Each number is 200 + 20 x the weight over the matrix's rms, rounded and kept within 0 to 999. Layers, rows and columns count from 0.

# layer 4 attention query, 320x320, rms 0.129, rows 113-127, columns 0-159
201,207,185,202,190,193,210,237,177,187,207,203,185,220,228,189,210,144,192,192,172,208,216,217,218,217,209,196,183,201,200,180,212,190,185,180,188,208,192,188,205,188,217,211,206,185,152,208,174,185,206,184,183,207,208,168,208,211,214,196,201,202,226,224,176,209,182,193,191,196,203,222,179,179,218,226,187,161,195,205,201,183,227,203,199,159,190,218,189,183,185,208,195,204,145,198,212,197,212,203,212,201,174,181,167,230,178,181,193,204,176,224,225,199,181,202,192,222,199,202,197,199,188,200,220,220,211,209,174,192,215,211,217,205,175,203,217,225,222,182,203,189,194,182,229,158,198,198,147,163,214,218,219,177,241,215,197,221,181,200
204,205,187,186,193,207,184,184,172,202,186,195,195,201,198,205,223,200,189,236,196,217,187,182,202,222,196,218,195,218,176,166,208,198,191,207,208,200,209,158,221,203,209,205,187,218,194,178,228,186,190,217,207,241,171,202,171,193,191,191,192,231,204,245,210,219,187,175,219,217,181,179,190,190,180,206,194,209,198,201,187,231,185,217,197,219,170,188,199,192,191,202,197,178,201,209,199,220,197,218,201,181,201,164,194,213,170,174,200,227,226,209,212,177,200,199,208,201,219,193,183,191,183,210,203,202,212,177,230,182,235,206,240,220,198,215,184,220,169,199,204,183,210,216,216,192,181,171,183,177,200,199,214,180,219,169,183,191,215,205
205,166,216,200,213,197,211,185,185,185,185,240,206,225,237,188,203,220,241,204,185,227,206,223,186,184,183,227,175,218,256,184,188,203,205,223,178,257,157,180,188,186,184,167,195,179,232,193,199,196,218,189,184,174,204,220,207,204,209,205,221,199,183,196,178,224,174,203,163,167,190,199,236,199,190,199,192,224,173,197,207,205,201,221,225,182,213,212,179,216,158,235,189,186,169,176,189,214,191,222,209,212,227,176,190,208,216,197,213,221,203,195,197,223,177,205,198,206,177,195,186,216,169,218,218,221,211,198,194,184,219,164,215,161,210,193,198,186,201,189,226,215,221,186,198,202,200,246,198,186,233,215,198,189,205,196,199,172,178,193
204,204,216,160,177,205,197,221,196,193,185,199,201,175,221,212,175,218,208,193,226,198,230,181,205,205,205,205,223,199,196,187,228,188,196,174,186,201,186,219,229,193,198,201,202,216,183,229,181,207,243,194,212,181,197,196,211,199,211,174,210,183,179,199,230,195,164,215,188,210,200,220,174,192,217,195,189,166,224,196,218,211,194,186,187,179,178,206,200,182,181,202,187,183,192,182,203,238,198,186,179,222,206,195,217,222,199,205,199,221,206,195,210,211,177,191,201,187,170,196,185,207,222,192,212,198,225,200,193,227,196,173,211,205,207,199,187,184,231,214,220,208,190,189,204,172,224,186,196,173,195,229,206,176,213,182,212,200,180,219
179,194,162,223,187,215,208,180,182,241,209,208,194,183,213,205,216,208,216,207,180,205,215,226,195,201,183,176,211,220,172,177,230,208,200,186,195,217,179,202,166,197,162,192,196,222,199,186,193,165,217,193,195,199,226,195,220,224,203,207,215,203,205,209,208,178,214,186,191,180,214,178,205,169,224,192,206,235,193,192,218,177,227,185,243,180,185,193,198,194,197,219,209,202,157,179,187,186,200,216,173,167,212,202,215,198,204,202,187,186,226,197,200,207,198,190,222,209,177,194,179,208,193,192,176,205,184,161,200,208,207,207,207,209,214,204,219,206,196,192,221,198,206,162,198,206,236,197,215,180,201,189,207,201,184,210,216,203,243,189
216,240,215,192,180,203,240,228,165,200,202,195,180,176,233,186,185,200,200,209,222,193,213,185,182,205,212,211,176,208,202,229,222,198,193,210,193,219,219,197,186,209,217,180,187,220,212,208,203,185,186,188,204,206,214,167,183,211,172,223,203,216,197,173,189,202,202,184,184,189,221,210,198,224,189,212,179,200,218,217,216,218,211,222,180,195,213,176,226,211,205,198,199,218,222,199,220,223,193,182,205,209,199,214,172,238,226,196,150,219,222,229,195,177,172,201,202,215,191,198,201,197,173,160,229,212,176,174,200,225,222,185,207,193,174,191,204,201,222,183,215,196,205,196,189,197,217,196,193,186,200,179,188,214,203,190,200,227,197,197
215,173,203,194,219,182,169,191,200,213,220,213,186,179,186,222,198,204,203,223,173,207,215,233,190,189,193,232,210,194,188,196,187,200,210,214,207,200,202,205,204,196,191,185,198,220,208,192,211,187,212,182,183,155,204,172,209,180,185,180,204,196,181,210,202,220,244,169,216,193,206,196,192,207,205,232,221,202,204,204,208,197,185,175,198,173,232,215,219,195,234,185,190,218,209,196,210,203,212,193,217,208,198,191,209,204,217,195,196,158,231,218,197,205,196,173,212,185,173,185,212,204,174,213,230,182,191,187,190,217,215,221,192,215,210,190,194,206,225,206,213,216,163,170,182,190,176,187,199,192,186,197,187,207,193,187,229,219,195,197
201,196,209,204,208,210,191,202,220,218,189,191,197,208,189,231,187,223,163,187,200,195,217,206,208,194,202,210,231,191,200,193,190,187,200,203,195,207,173,190,189,194,223,227,142,175,190,199,203,189,179,202,237,198,184,259,188,193,211,198,198,193,201,229,183,226,197,154,191,189,206,186,223,207,216,193,192,203,214,197,188,191,197,208,239,220,196,195,198,212,190,216,224,201,217,221,195,174,191,189,195,189,175,217,181,209,184,223,162,196,180,217,187,155,183,232,179,202,256,195,164,206,224,187,189,214,173,179,216,183,209,193,190,185,176,197,187,214,224,209,188,163,203,204,180,191,201,186,206,191,208,192,224,190,198,166,218,224,196,211
187,199,210,233,176,179,229,194,191,238,206,237,199,224,201,210,226,221,210,219,197,175,175,195,194,177,200,205,168,214,210,203,247,189,209,186,229,221,196,198,219,179,186,190,203,205,214,179,191,218,196,190,175,201,183,191,204,204,185,206,208,199,188,202,189,212,198,191,203,195,170,216,173,186,224,191,178,207,183,181,192,195,205,211,187,193,219,215,212,185,188,224,212,198,224,218,211,192,228,200,212,213,210,182,191,213,204,226,214,193,188,191,199,158,201,210,201,188,172,224,202,193,212,237,174,196,216,237,214,199,207,216,218,184,218,189,180,188,200,210,203,189,205,183,193,209,189,229,208,210,208,218,209,190,203,233,200,203,208,177
195,212,193,216,193,204,191,200,189,225,212,197,196,180,166,168,194,188,182,195,221,196,190,211,203,182,179,196,206,182,218,175,188,230,182,194,192,202,176,206,203,195,220,189,172,202,202,222,228,180,193,202,216,218,202,247,180,189,168,172,204,188,200,189,189,217,216,205,173,228,204,191,217,192,177,177,230,205,197,225,200,228,200,190,205,199,175,199,199,199,176,178,234,240,198,204,223,229,242,223,174,225,212,204,217,193,209,178,165,206,162,185,203,172,221,216,219,227,202,165,162,216,191,199,178,180,198,204,197,201,238,193,175,213,202,202,198,225,190,208,207,176,200,200,209,228,195,192,211,189,165,190,177,210,197,170,212,229,192,200
217,174,177,227,176,231,226,213,175,220,192,202,198,209,226,232,176,198,181,195,215,192,175,182,181,217,194,204,182,208,185,193,175,184,171,209,198,222,180,148,225,203,199,222,196,216,209,193,225,209,203,216,211,193,185,220,211,240,185,209,182,200,181,206,186,197,221,194,190,191,189,185,182,189,196,214,186,225,183,210,222,207,217,249,185,221,187,194,188,210,232,209,213,184,205,178,197,216,241,174,196,209,233,194,216,216,185,213,194,208,233,199,205,220,168,195,222,216,186,210,211,196,179,167,179,204,223,176,176,213,188,204,170,185,192,211,197,196,189,213,197,202,229,168,186,203,190,242,174,210,194,196,195,199,190,181,227,194,228,177
219,211,181,191,193,189,207,201,229,209,191,195,187,212,179,202,207,194,173,235,208,183,176,206,207,195,205,172,215,182,202,224,209,208,227,219,206,205,208,197,210,186,208,241,184,225,199,224,222,195,202,215,217,184,194,169,213,224,217,201,214,210,206,190,224,186,190,205,179,185,207,177,187,209,200,216,221,216,198,205,202,189,231,215,199,187,208,187,198,221,195,208,204,176,213,196,191,199,178,190,225,236,201,209,187,204,195,202,222,206,198,181,187,167,185,198,173,218,172,212,174,203,167,188,187,161,203,213,216,187,215,192,187,198,209,224,222,211,197,193,185,211,181,183,180,188,193,190,198,204,206,227,198,212,204,193,202,227,197,185
178,205,199,208,225,148,220,139,173,204,186,202,217,227,195,213,201,200,207,190,184,210,192,218,174,201,213,186,218,197,215,209,197,187,236,202,205,215,198,219,228,222,175,219,211,208,193,204,223,215,193,228,201,212,185,176,187,199,217,182,220,184,210,198,238,188,176,224,195,184,208,211,206,169,196,223,206,177,209,212,201,218,217,169,196,195,202,226,222,199,231,177,181,194,180,185,220,200,211,201,207,216,183,196,195,206,215,218,188,182,205,229,221,216,197,206,166,206,210,206,227,182,225,187,200,202,215,217,197,216,187,218,215,203,197,196,218,222,208,193,197,196,186,201,193,195,173,192,184,204,214,214,185,192,236,216,215,183,180,182
204,197,205,218,203,157,224,218,220,217,204,197,200,171,223,209,192,204,199,186,163,206,207,210,221,150,203,211,185,195,199,168,205,175,250,187,206,245,205,186,183,230,229,180,191,200,204,179,203,205,204,216,174,196,195,200,195,237,198,188,192,202,208,215,196,218,187,222,219,216,177,224,199,175,217,191,183,210,185,179,227,196,228,223,191,190,201,232,185,213,196,202,216,194,203,200,214,213,215,233,211,202,208,224,136,186,192,196,178,215,194,214,183,192,178,199,196,203,180,219,232,197,170,180,215,194,177,196,205,196,194,178,240,200,238,206,175,184,169,190,192,193,197,219,185,197,223,202,195,211,206,208,228,232,191,172,191,210,221,196
180,218,201,209,197,213,218,211,189,192,188,185,207,211,210,215,192,219,225,186,143,212,222,188,215,206,213,195,172,189,187,206,228,205,196,206,209,189,167,195,182,195,225,190,209,173,196,181,218,206,199,196,211,192,221,210,197,188,192,183,235,187,181,258,194,188,182,200,188,208,213,208,211,186,183,206,198,199,221,205,207,178,223,187,187,179,211,188,187,185,169,180,205,195,215,204,182,208,193,225,223,207,193,179,193,222,188,203,221,205,200,193,216,205,187,218,194,214,171,182,218,222,200,208,205,221,214,182,208,208,205,188,218,174,199,217,206,194,215,240,174,202,194,183,211,187,182,217,220,163,221,180,190,183,188,183,166,218,208,178
# layer 4 attention key, 320x320, rms 0.124, rows 113-127, columns 0-159
224,197,218,233,209,171,218,212,171,182,223,180,204,210,198,219,179,184,175,187,204,196,174,228,191,222,220,184,196,191,199,221,202,160,219,209,225,204,221,184,181,189,220,208,219,183,246,176,188,197,179,204,206,180,195,198,252,204,183,219,169,173,208,194,189,194,205,180,209,195,230,225,196,180,178,194,198,211,198,193,215,211,195,215,207,186,177,162,191,199,215,209,194,205,198,203,203,187,232,204,235,176,195,191,187,200,206,205,181,211,192,185,207,176,179,204,211,205,211,214,215,205,182,220,216,197,207,191,219,207,189,215,206,197,196,210,177,195,178,206,226,181,221,192,178,203,211,177,178,222,201,171,185,211,205,210,169,202,223,223
192,192,223,227,185,212,184,172,208,244,214,183,184,212,191,192,208,208,202,209,210,199,222,203,203,228,197,237,207,179,180,201,176,212,188,199,189,219,186,176,213,194,216,194,212,212,207,188,186,208,171,215,223,211,187,197,209,161,187,216,201,196,203,189,190,223,215,167,205,191,191,200,231,172,181,205,205,232,223,210,191,178,218,185,203,216,194,221,227,204,211,200,227,187,181,170,174,213,202,183,163,198,222,215,191,199,208,196,190,205,199,209,217,224,216,214,214,211,222,200,225,228,162,223,216,214,181,203,179,177,183,223,223,194,166,199,213,206,199,211,189,195,218,177,178,174,208,218,180,191,203,190,173,177,211,199,212,224,198,170
206,193,215,205,267,192,199,209,200,176,196,226,226,195,204,183,223,193,192,223,190,213,184,218,203,189,188,179,166,216,197,174,191,200,173,170,197,199,185,207,212,195,204,212,185,210,220,208,188,193,203,197,191,217,178,219,197,225,189,199,187,201,183,190,192,204,190,191,184,212,195,171,195,209,222,179,211,235,222,218,212,188,207,194,196,218,215,213,189,222,165,235,199,201,195,188,189,186,205,154,198,158,182,190,184,184,175,217,202,180,184,195,215,234,205,169,194,201,228,192,201,211,233,171,216,184,227,212,224,205,214,178,202,201,205,209,210,188,171,216,175,222,193,217,172,191,183,211,202,189,208,209,207,188,211,179,189,200,204,215
217,218,197,186,171,198,206,197,211,218,222,214,246,230,216,210,181,219,176,215,207,175,187,220,171,207,186,219,225,219,195,182,223,156,194,200,196,187,200,184,178,208,201,204,239,214,218,216,197,217,233,224,176,199,192,199,249,180,203,199,206,212,180,179,236,221,208,204,181,185,215,215,207,203,168,211,192,196,204,176,198,178,201,203,197,208,217,170,206,206,207,197,193,189,190,188,206,192,192,188,195,198,189,204,187,197,198,246,170,233,186,160,183,211,173,217,206,225,189,176,184,197,194,180,197,236,168,190,218,195,199,216,203,178,189,210,158,201,188,176,191,156,191,206,209,155,215,206,215,202,243,213,213,191,221,185,174,212,210,183
200,194,202,215,204,189,250,175,221,210,199,189,194,204,160,199,240,208,201,187,225,185,188,188,198,210,211,221,198,188,190,187,189,210,204,186,195,205,186,205,206,209,216,181,175,191,219,204,193,175,196,177,233,204,204,235,200,199,163,196,198,154,209,199,195,190,196,205,216,199,203,232,203,205,199,210,192,194,210,217,172,225,203,211,236,161,188,196,221,205,198,214,223,196,213,186,204,199,202,218,193,216,179,191,197,180,175,208,206,199,199,183,192,188,222,168,202,204,198,204,172,190,189,204,193,200,202,229,227,164,213,202,199,206,199,203,214,195,198,220,172,207,217,181,206,205,222,202,234,220,186,207,177,185,205,181,207,208,231,172
195,181,169,199,213,193,189,182,154,215,186,198,209,211,177,225,203,195,200,199,177,209,200,210,220,222,188,198,202,188,193,191,218,206,200,201,224,196,205,215,187,195,188,211,206,217,192,216,200,197,219,222,180,220,192,179,192,187,196,212,207,189,225,226,214,213,201,191,203,193,154,217,191,220,206,202,164,223,194,204,187,198,180,200,201,195,193,194,182,213,186,170,229,209,179,202,197,194,221,192,223,211,197,187,193,168,197,210,174,197,171,191,239,197,177,197,195,233,182,166,161,224,184,217,184,192,217,171,160,198,163,182,190,208,210,188,184,208,196,218,167,222,197,225,194,178,190,204,167,196,236,189,187,206,185,192,216,210,243,185
191,180,202,162,179,180,196,187,186,183,222,202,234,174,191,205,189,218,194,185,199,204,178,228,197,171,220,216,214,179,191,201,208,200,187,198,229,221,250,206,189,201,187,217,204,207,184,188,226,175,217,197,207,188,190,203,211,206,205,211,208,204,194,209,207,205,223,188,234,185,203,205,221,212,196,198,177,201,192,196,199,222,166,216,202,220,226,229,199,187,184,197,186,182,188,206,199,201,170,197,180,224,206,170,202,199,194,183,211,204,216,182,210,230,212,186,171,190,200,210,206,206,211,199,191,199,220,167,202,219,172,190,208,207,219,197,210,185,217,220,194,195,205,223,183,164,204,185,220,212,204,211,204,231,193,216,180,203,193,222
240,199,162,192,179,188,210,198,189,197,199,183,188,191,193,181,154,159,215,194,179,199,215,217,210,191,235,211,219,231,211,177,176,186,214,205,200,216,175,221,218,204,232,199,180,186,214,200,215,205,205,204,180,163,182,179,166,202,226,226,209,211,180,207,204,163,232,232,203,185,179,228,212,167,199,197,197,233,195,203,206,208,177,212,187,183,171,207,229,210,179,185,189,198,212,191,204,188,206,261,210,210,170,222,205,182,214,235,216,214,190,253,204,218,211,195,162,224,197,192,179,196,229,210,218,224,204,214,207,193,211,189,190,164,189,226,207,194,174,220,210,207,203,196,203,206,195,181,205,165,161,176,189,218,210,154,200,204,197,176
196,207,179,181,183,228,177,215,212,183,203,200,196,198,201,195,211,217,152,194,216,169,178,201,175,175,191,154,179,230,165,178,211,188,179,213,223,203,208,222,180,190,235,214,205,189,187,149,214,187,191,196,224,167,205,214,181,168,238,217,193,194,194,234,202,199,236,160,248,176,186,202,197,200,199,212,184,186,198,216,202,196,204,203,220,183,203,200,164,199,196,219,200,210,192,209,189,186,228,203,218,172,198,214,182,216,168,183,219,205,234,197,182,226,214,215,201,162,209,209,205,195,181,187,204,205,214,191,211,185,191,232,167,204,197,204,186,200,183,175,199,204,204,218,208,190,181,214,200,213,196,197,214,222,184,190,185,209,211,207
173,202,199,210,163,192,179,179,214,213,220,240,215,200,191,179,201,165,194,203,174,222,183,223,208,201,181,201,216,202,152,194,196,198,166,226,179,188,228,234,198,212,188,184,206,231,205,210,172,211,224,175,214,178,199,196,218,186,182,216,198,225,215,178,188,196,205,220,183,188,202,227,203,171,216,198,211,216,204,178,202,207,168,181,189,217,188,219,222,205,213,171,206,207,208,207,165,201,213,189,207,208,192,197,181,182,200,217,207,207,223,190,185,228,228,205,185,192,202,186,181,167,176,216,191,223,192,210,211,169,185,194,222,190,198,157,242,216,183,187,202,195,205,170,226,223,207,201,187,216,209,217,184,192,180,215,202,182,180,192
214,189,208,211,167,210,211,227,189,218,185,183,200,188,201,152,208,166,205,232,234,214,229,211,199,223,188,201,187,199,205,200,202,213,214,208,194,208,221,186,210,178,188,218,203,196,192,209,215,202,203,211,232,215,191,219,188,191,221,181,216,160,229,223,179,192,220,201,177,196,206,207,179,188,170,212,219,206,202,177,207,186,188,195,198,202,215,209,191,195,185,201,205,211,171,181,175,198,203,215,160,192,175,182,222,215,207,190,188,188,189,204,194,179,235,177,207,209,195,190,204,209,204,188,180,177,201,195,149,218,179,222,238,201,175,197,188,188,237,218,195,198,235,211,210,195,208,200,210,204,189,214,183,204,207,192,216,173,208,193
193,216,205,185,190,171,212,208,198,191,218,183,207,187,228,186,197,185,226,218,197,183,209,205,214,222,159,190,231,201,192,191,195,237,192,189,210,180,192,224,171,212,189,199,198,204,182,189,184,200,172,190,195,224,181,204,240,202,219,193,205,203,202,187,195,190,195,172,195,193,171,193,180,180,208,186,208,199,228,184,207,220,241,263,203,208,191,196,178,185,202,212,222,199,226,198,174,181,201,217,197,226,198,202,218,171,201,225,202,176,184,170,196,226,204,190,184,219,215,177,208,182,219,192,199,196,204,213,214,193,172,180,205,217,223,208,176,192,198,211,199,195,195,204,205,201,220,196,182,219,164,189,181,227,188,197,208,210,210,202
198,226,222,197,213,199,190,204,174,204,192,177,195,196,187,214,206,201,173,186,201,182,211,230,197,172,194,211,195,196,191,170,228,195,227,182,209,212,232,207,172,200,214,229,200,207,193,211,219,207,182,220,186,221,193,215,205,195,200,153,181,196,198,215,198,230,191,209,219,198,189,244,178,203,178,210,193,193,210,205,183,175,184,204,242,178,214,226,230,220,197,203,220,203,195,242,210,211,154,180,172,208,197,208,215,193,213,189,221,186,212,201,209,198,175,212,218,191,201,216,220,203,180,207,228,209,228,209,224,193,165,196,199,212,201,223,187,216,203,213,213,220,213,163,171,204,219,214,207,189,188,226,198,190,218,195,207,202,206,224
200,211,216,180,208,209,182,181,192,219,185,217,184,195,172,177,190,223,207,194,210,202,202,178,196,197,208,198,188,206,215,205,197,202,184,226,206,241,191,199,184,221,240,183,202,187,204,235,189,220,207,216,198,205,178,208,190,214,217,198,202,198,219,236,189,204,213,167,211,233,219,201,199,178,170,172,197,186,190,201,185,201,208,195,201,139,186,157,186,204,197,229,213,174,188,212,205,198,213,197,218,212,185,177,197,212,213,191,176,210,189,184,188,210,185,195,191,217,182,218,197,201,189,199,216,235,193,188,213,219,193,184,206,217,190,211,217,193,193,234,196,186,179,185,222,222,206,214,179,191,212,171,178,221,169,175,218,213,166,173
194,189,214,206,197,199,195,192,200,182,177,200,174,221,208,197,181,191,227,185,223,212,212,180,211,231,191,193,204,176,195,188,177,211,214,200,204,228,211,165,211,198,205,166,180,217,218,200,214,176,194,184,189,206,182,214,213,201,196,228,196,200,198,179,211,221,205,214,203,178,168,208,196,187,198,199,224,208,179,214,179,206,211,222,204,198,164,221,180,209,209,196,174,208,194,167,155,207,210,229,190,206,225,213,215,208,192,218,187,209,188,187,170,192,193,212,219,206,194,220,215,225,216,216,214,208,181,186,192,198,187,180,190,217,210,199,192,182,202,182,227,221,196,215,221,202,192,192,205,177,193,199,208,193,200,205,208,173,198,212
# layer 4 attention value, 320x320, rms 0.106, rows 64-70, columns 0-159
174,211,204,202,183,233,212,177,178,228,214,190,195,216,205,193,180,216,194,184,205,205,183,184,211,219,200,174,195,169,211,180,221,176,204,201,226,221,164,216,199,227,200,199,203,212,196,206,226,170,202,193,175,193,193,215,170,209,184,209,192,234,201,164,231,187,221,176,228,201,206,190,202,230,201,223,189,236,203,219,149,173,228,212,234,185,210,183,207,185,189,202,210,198,174,229,199,248,223,199,186,200,187,217,234,175,197,215,194,165,181,192,211,171,205,207,212,202,215,227,203,194,206,213,191,199,172,258,206,220,213,223,174,204,249,191,194,199,171,206,196,161,194,193,213,189,196,163,208,179,203,191,165,191,169,192,199,230,225,179
200,204,191,238,192,208,195,207,195,194,180,188,183,226,216,150,197,174,216,208,156,242,199,203,194,189,204,195,211,202,186,175,174,221,181,176,189,216,200,187,188,207,188,208,200,154,200,181,232,191,187,212,204,173,177,212,192,186,224,199,202,177,175,158,230,194,202,217,237,193,178,214,204,206,189,169,220,212,208,192,229,161,153,223,185,188,228,218,176,197,193,214,199,224,186,220,176,199,218,205,200,194,184,205,224,217,205,234,185,172,192,207,213,215,182,183,204,184,215,218,208,198,201,188,205,226,227,183,215,215,178,226,230,222,222,217,180,200,177,184,224,203,180,197,203,205,191,183,198,228,214,210,215,172,231,245,199,209,206,181
191,203,164,192,188,178,229,213,157,187,252,220,218,170,215,203,179,218,219,183,218,222,170,180,212,232,233,196,227,188,154,205,224,237,208,238,198,163,173,226,202,217,198,219,200,187,181,199,200,185,223,208,208,205,197,192,174,187,171,179,165,233,250,163,182,198,208,195,185,218,192,195,191,201,195,197,203,252,182,213,184,158,228,216,196,236,242,208,231,218,169,222,202,173,180,178,172,214,201,194,188,200,209,195,207,216,198,194,184,234,259,168,216,151,185,166,168,181,220,182,217,175,195,200,227,202,166,234,198,200,170,176,200,184,194,207,216,180,172,184,176,197,214,194,166,212,180,231,181,195,178,192,193,211,177,224,215,186,188,199
184,193,183,179,224,220,183,198,184,220,204,198,203,158,214,172,215,205,227,188,207,173,208,154,206,194,193,219,202,199,209,200,191,187,193,207,212,192,206,191,178,176,214,212,189,207,228,184,232,155,194,239,179,217,184,188,195,196,204,177,208,185,199,219,185,200,197,190,203,179,211,238,209,201,240,188,188,230,206,241,196,193,182,178,190,176,188,193,200,192,188,167,216,196,197,200,178,202,215,229,196,189,166,213,187,185,206,204,204,229,206,215,163,189,198,196,206,188,198,217,198,219,187,198,210,226,221,169,214,197,185,199,230,208,213,209,200,174,210,167,224,191,201,192,198,228,216,205,191,205,197,185,214,223,211,206,217,219,218,216
179,171,172,198,178,212,186,186,219,167,219,204,181,201,217,216,215,211,199,242,214,178,180,212,169,195,196,195,176,162,173,219,197,154,222,184,229,179,165,191,221,230,197,229,219,207,199,182,197,211,214,204,217,224,229,227,193,210,187,195,210,185,222,204,235,217,200,190,188,183,204,215,183,214,237,211,206,221,200,202,207,189,195,180,181,193,221,222,191,194,203,167,196,174,180,189,176,188,177,156,225,184,200,193,201,226,210,195,230,190,208,202,189,246,218,191,174,185,172,242,177,224,246,224,196,212,208,185,220,214,204,221,198,186,174,228,221,208,199,163,188,194,240,183,185,217,209,192,220,207,202,195,205,202,188,207,210,196,194,205
170,202,171,154,222,234,212,200,201,181,232,180,221,236,198,230,182,199,235,163,183,189,204,190,206,224,181,192,220,170,183,228,164,180,169,176,188,208,203,212,179,211,207,218,203,187,198,224,218,179,206,197,217,164,184,254,204,205,222,239,217,169,186,205,235,213,222,186,143,188,199,195,206,209,214,178,185,195,208,203,179,209,214,199,170,212,210,233,177,200,202,220,190,176,179,195,211,211,184,213,213,192,194,202,228,219,190,200,158,205,186,194,202,219,167,195,214,216,234,202,210,182,194,181,226,193,232,203,200,177,174,185,164,215,177,189,210,213,181,202,174,209,211,205,191,208,221,175,200,197,203,234,220,195,219,215,170,186,182,217
204,195,190,178,199,199,196,207,205,206,192,202,207,209,215,160,194,207,196,187,184,165,181,222,141,198,194,195,177,175,188,207,215,176,217,214,247,209,205,197,175,209,166,202,196,202,189,213,203,201,214,208,213,183,220,155,203,190,170,191,230,206,181,195,203,210,182,198,205,216,186,199,200,198,205,199,180,193,201,184,217,209,202,202,199,183,201,234,195,193,193,211,200,213,228,221,186,211,168,194,236,214,199,205,195,167,200,209,201,171,197,218,207,234,188,201,197,219,204,215,202,214,175,148,194,206,212,182,216,235,225,181,222,216,201,195,216,209,187,185,195,188,230,189,214,243,195,216,206,200,187,180,224,187,213,193,240,194,206,196
# layer 4 attention output (transposed), 320x320, rms 0.0955, rows 64-70, columns 0-159
195,184,220,245,162,157,189,212,228,212,187,166,191,204,226,197,190,191,223,153,195,207,183,189,236,224,232,177,193,254,151,202,146,213,217,189,218,207,226,218,207,200,222,182,221,182,193,174,182,206,228,204,196,253,204,197,196,204,191,182,160,212,218,217,172,153,159,168,186,157,204,173,202,186,199,228,214,204,179,183,221,211,214,194,180,215,220,227,196,175,193,189,177,197,204,211,206,173,196,262,233,190,197,220,193,196,229,192,194,227,194,212,239,215,239,186,204,195,192,226,211,198,143,163,164,206,200,170,179,169,205,196,217,207,183,206,209,194,219,191,209,219,171,191,195,187,183,239,189,177,216,218,199,204,214,234,170,196,200,243
167,199,192,167,196,203,209,223,201,205,195,211,199,192,179,217,235,193,191,228,215,185,201,233,205,219,156,207,219,233,188,192,203,219,231,206,167,189,200,189,226,172,226,202,182,244,190,178,224,219,187,225,200,234,216,241,183,207,195,202,229,182,192,234,189,249,220,170,198,210,213,172,199,176,193,195,208,190,194,196,173,223,213,196,205,243,172,184,206,216,164,181,190,219,180,162,184,196,185,208,217,207,225,180,183,157,203,183,200,202,217,158,190,221,213,220,225,221,217,187,162,202,207,201,181,172,187,188,191,180,208,162,203,203,169,202,183,182,235,230,212,211,214,187,193,188,195,232,194,167,185,190,205,189,211,178,199,180,227,187
224,204,220,202,213,227,178,190,219,218,171,201,198,199,194,242,186,204,215,195,201,183,200,241,177,189,225,165,225,175,192,252,228,182,177,181,204,165,189,174,189,195,196,205,192,204,221,201,209,162,214,156,227,243,216,195,215,203,208,172,179,193,152,192,230,189,206,214,191,176,223,221,188,199,213,204,218,211,243,204,240,207,214,194,218,175,200,191,177,241,190,221,203,231,203,195,189,194,188,195,194,165,219,203,199,264,199,207,183,164,172,196,187,216,196,191,180,186,214,201,192,204,187,170,187,179,218,222,191,234,209,217,205,231,202,222,228,228,214,181,206,165,195,185,167,196,217,188,169,250,190,218,147,229,206,171,212,178,212,193
208,204,215,176,228,185,201,153,174,190,185,162,176,231,184,223,204,184,181,194,185,198,232,205,163,178,250,189,201,203,204,227,214,234,219,200,191,179,195,211,209,214,214,195,189,190,211,200,177,224,200,180,234,221,205,192,211,208,189,187,180,221,233,212,199,200,168,204,216,215,214,203,175,219,174,219,207,149,202,212,198,212,221,234,218,183,161,198,209,227,198,163,174,186,201,201,177,186,218,186,184,198,184,206,191,203,199,181,164,179,179,177,196,211,184,226,217,177,238,244,181,190,197,222,189,171,166,209,203,195,185,197,212,226,204,221,221,214,232,174,183,225,188,194,183,179,168,205,196,168,241,208,207,168,205,199,197,151,209,186
174,202,223,200,196,190,232,185,166,228,202,206,206,194,181,210,184,181,197,203,208,200,195,222,187,254,214,205,212,193,202,215,195,201,207,215,172,182,213,225,188,173,184,192,192,196,171,192,194,216,195,213,192,189,167,171,228,230,239,146,205,210,131,202,174,224,168,218,222,200,177,192,190,205,214,230,154,226,175,205,212,179,206,245,209,215,186,153,214,213,134,201,225,204,196,153,193,219,177,192,207,229,210,215,237,219,227,177,187,213,208,200,219,170,188,215,191,223,218,173,214,210,199,211,223,214,203,234,186,211,212,175,205,198,233,176,177,204,168,174,220,211,162,189,161,181,201,231,184,179,208,213,220,195,196,231,183,198,232,182
189,199,195,201,189,194,227,221,189,163,162,217,194,230,200,193,204,231,184,178,211,190,137,187,192,204,212,174,151,219,206,193,201,213,212,214,210,201,167,211,262,179,176,207,178,241,207,210,234,197,183,172,199,209,220,157,216,200,229,215,178,211,212,173,190,157,191,209,218,177,201,165,232,188,203,232,203,200,201,200,179,191,169,221,227,202,206,210,162,197,207,169,219,207,236,193,186,180,224,202,236,209,204,186,189,196,209,205,205,193,228,177,212,193,218,210,192,210,213,192,184,191,224,238,207,233,189,206,223,201,183,221,233,155,203,173,195,193,179,191,202,191,211,191,246,192,174,225,217,205,200,204,198,228,180,187,185,193,193,249
196,210,191,194,209,192,207,211,199,180,192,196,194,195,219,204,213,201,217,201,196,213,189,181,212,200,171,163,167,187,203,218,186,227,191,167,201,261,170,174,204,213,241,210,194,199,210,183,179,224,200,195,167,205,177,222,208,228,187,190,170,182,204,181,215,224,190,197,216,222,198,210,191,200,196,201,166,221,162,214,178,211,164,192,202,210,229,199,250,192,218,224,207,176,219,151,200,216,219,203,220,235,219,266,178,224,207,168,237,185,222,194,212,163,191,198,209,194,166,223,221,205,190,194,205,203,202,231,223,190,182,209,215,187,166,218,185,205,210,186,192,200,192,188,217,172,233,208,178,196,174,209,207,212,187,201,184,208,182,211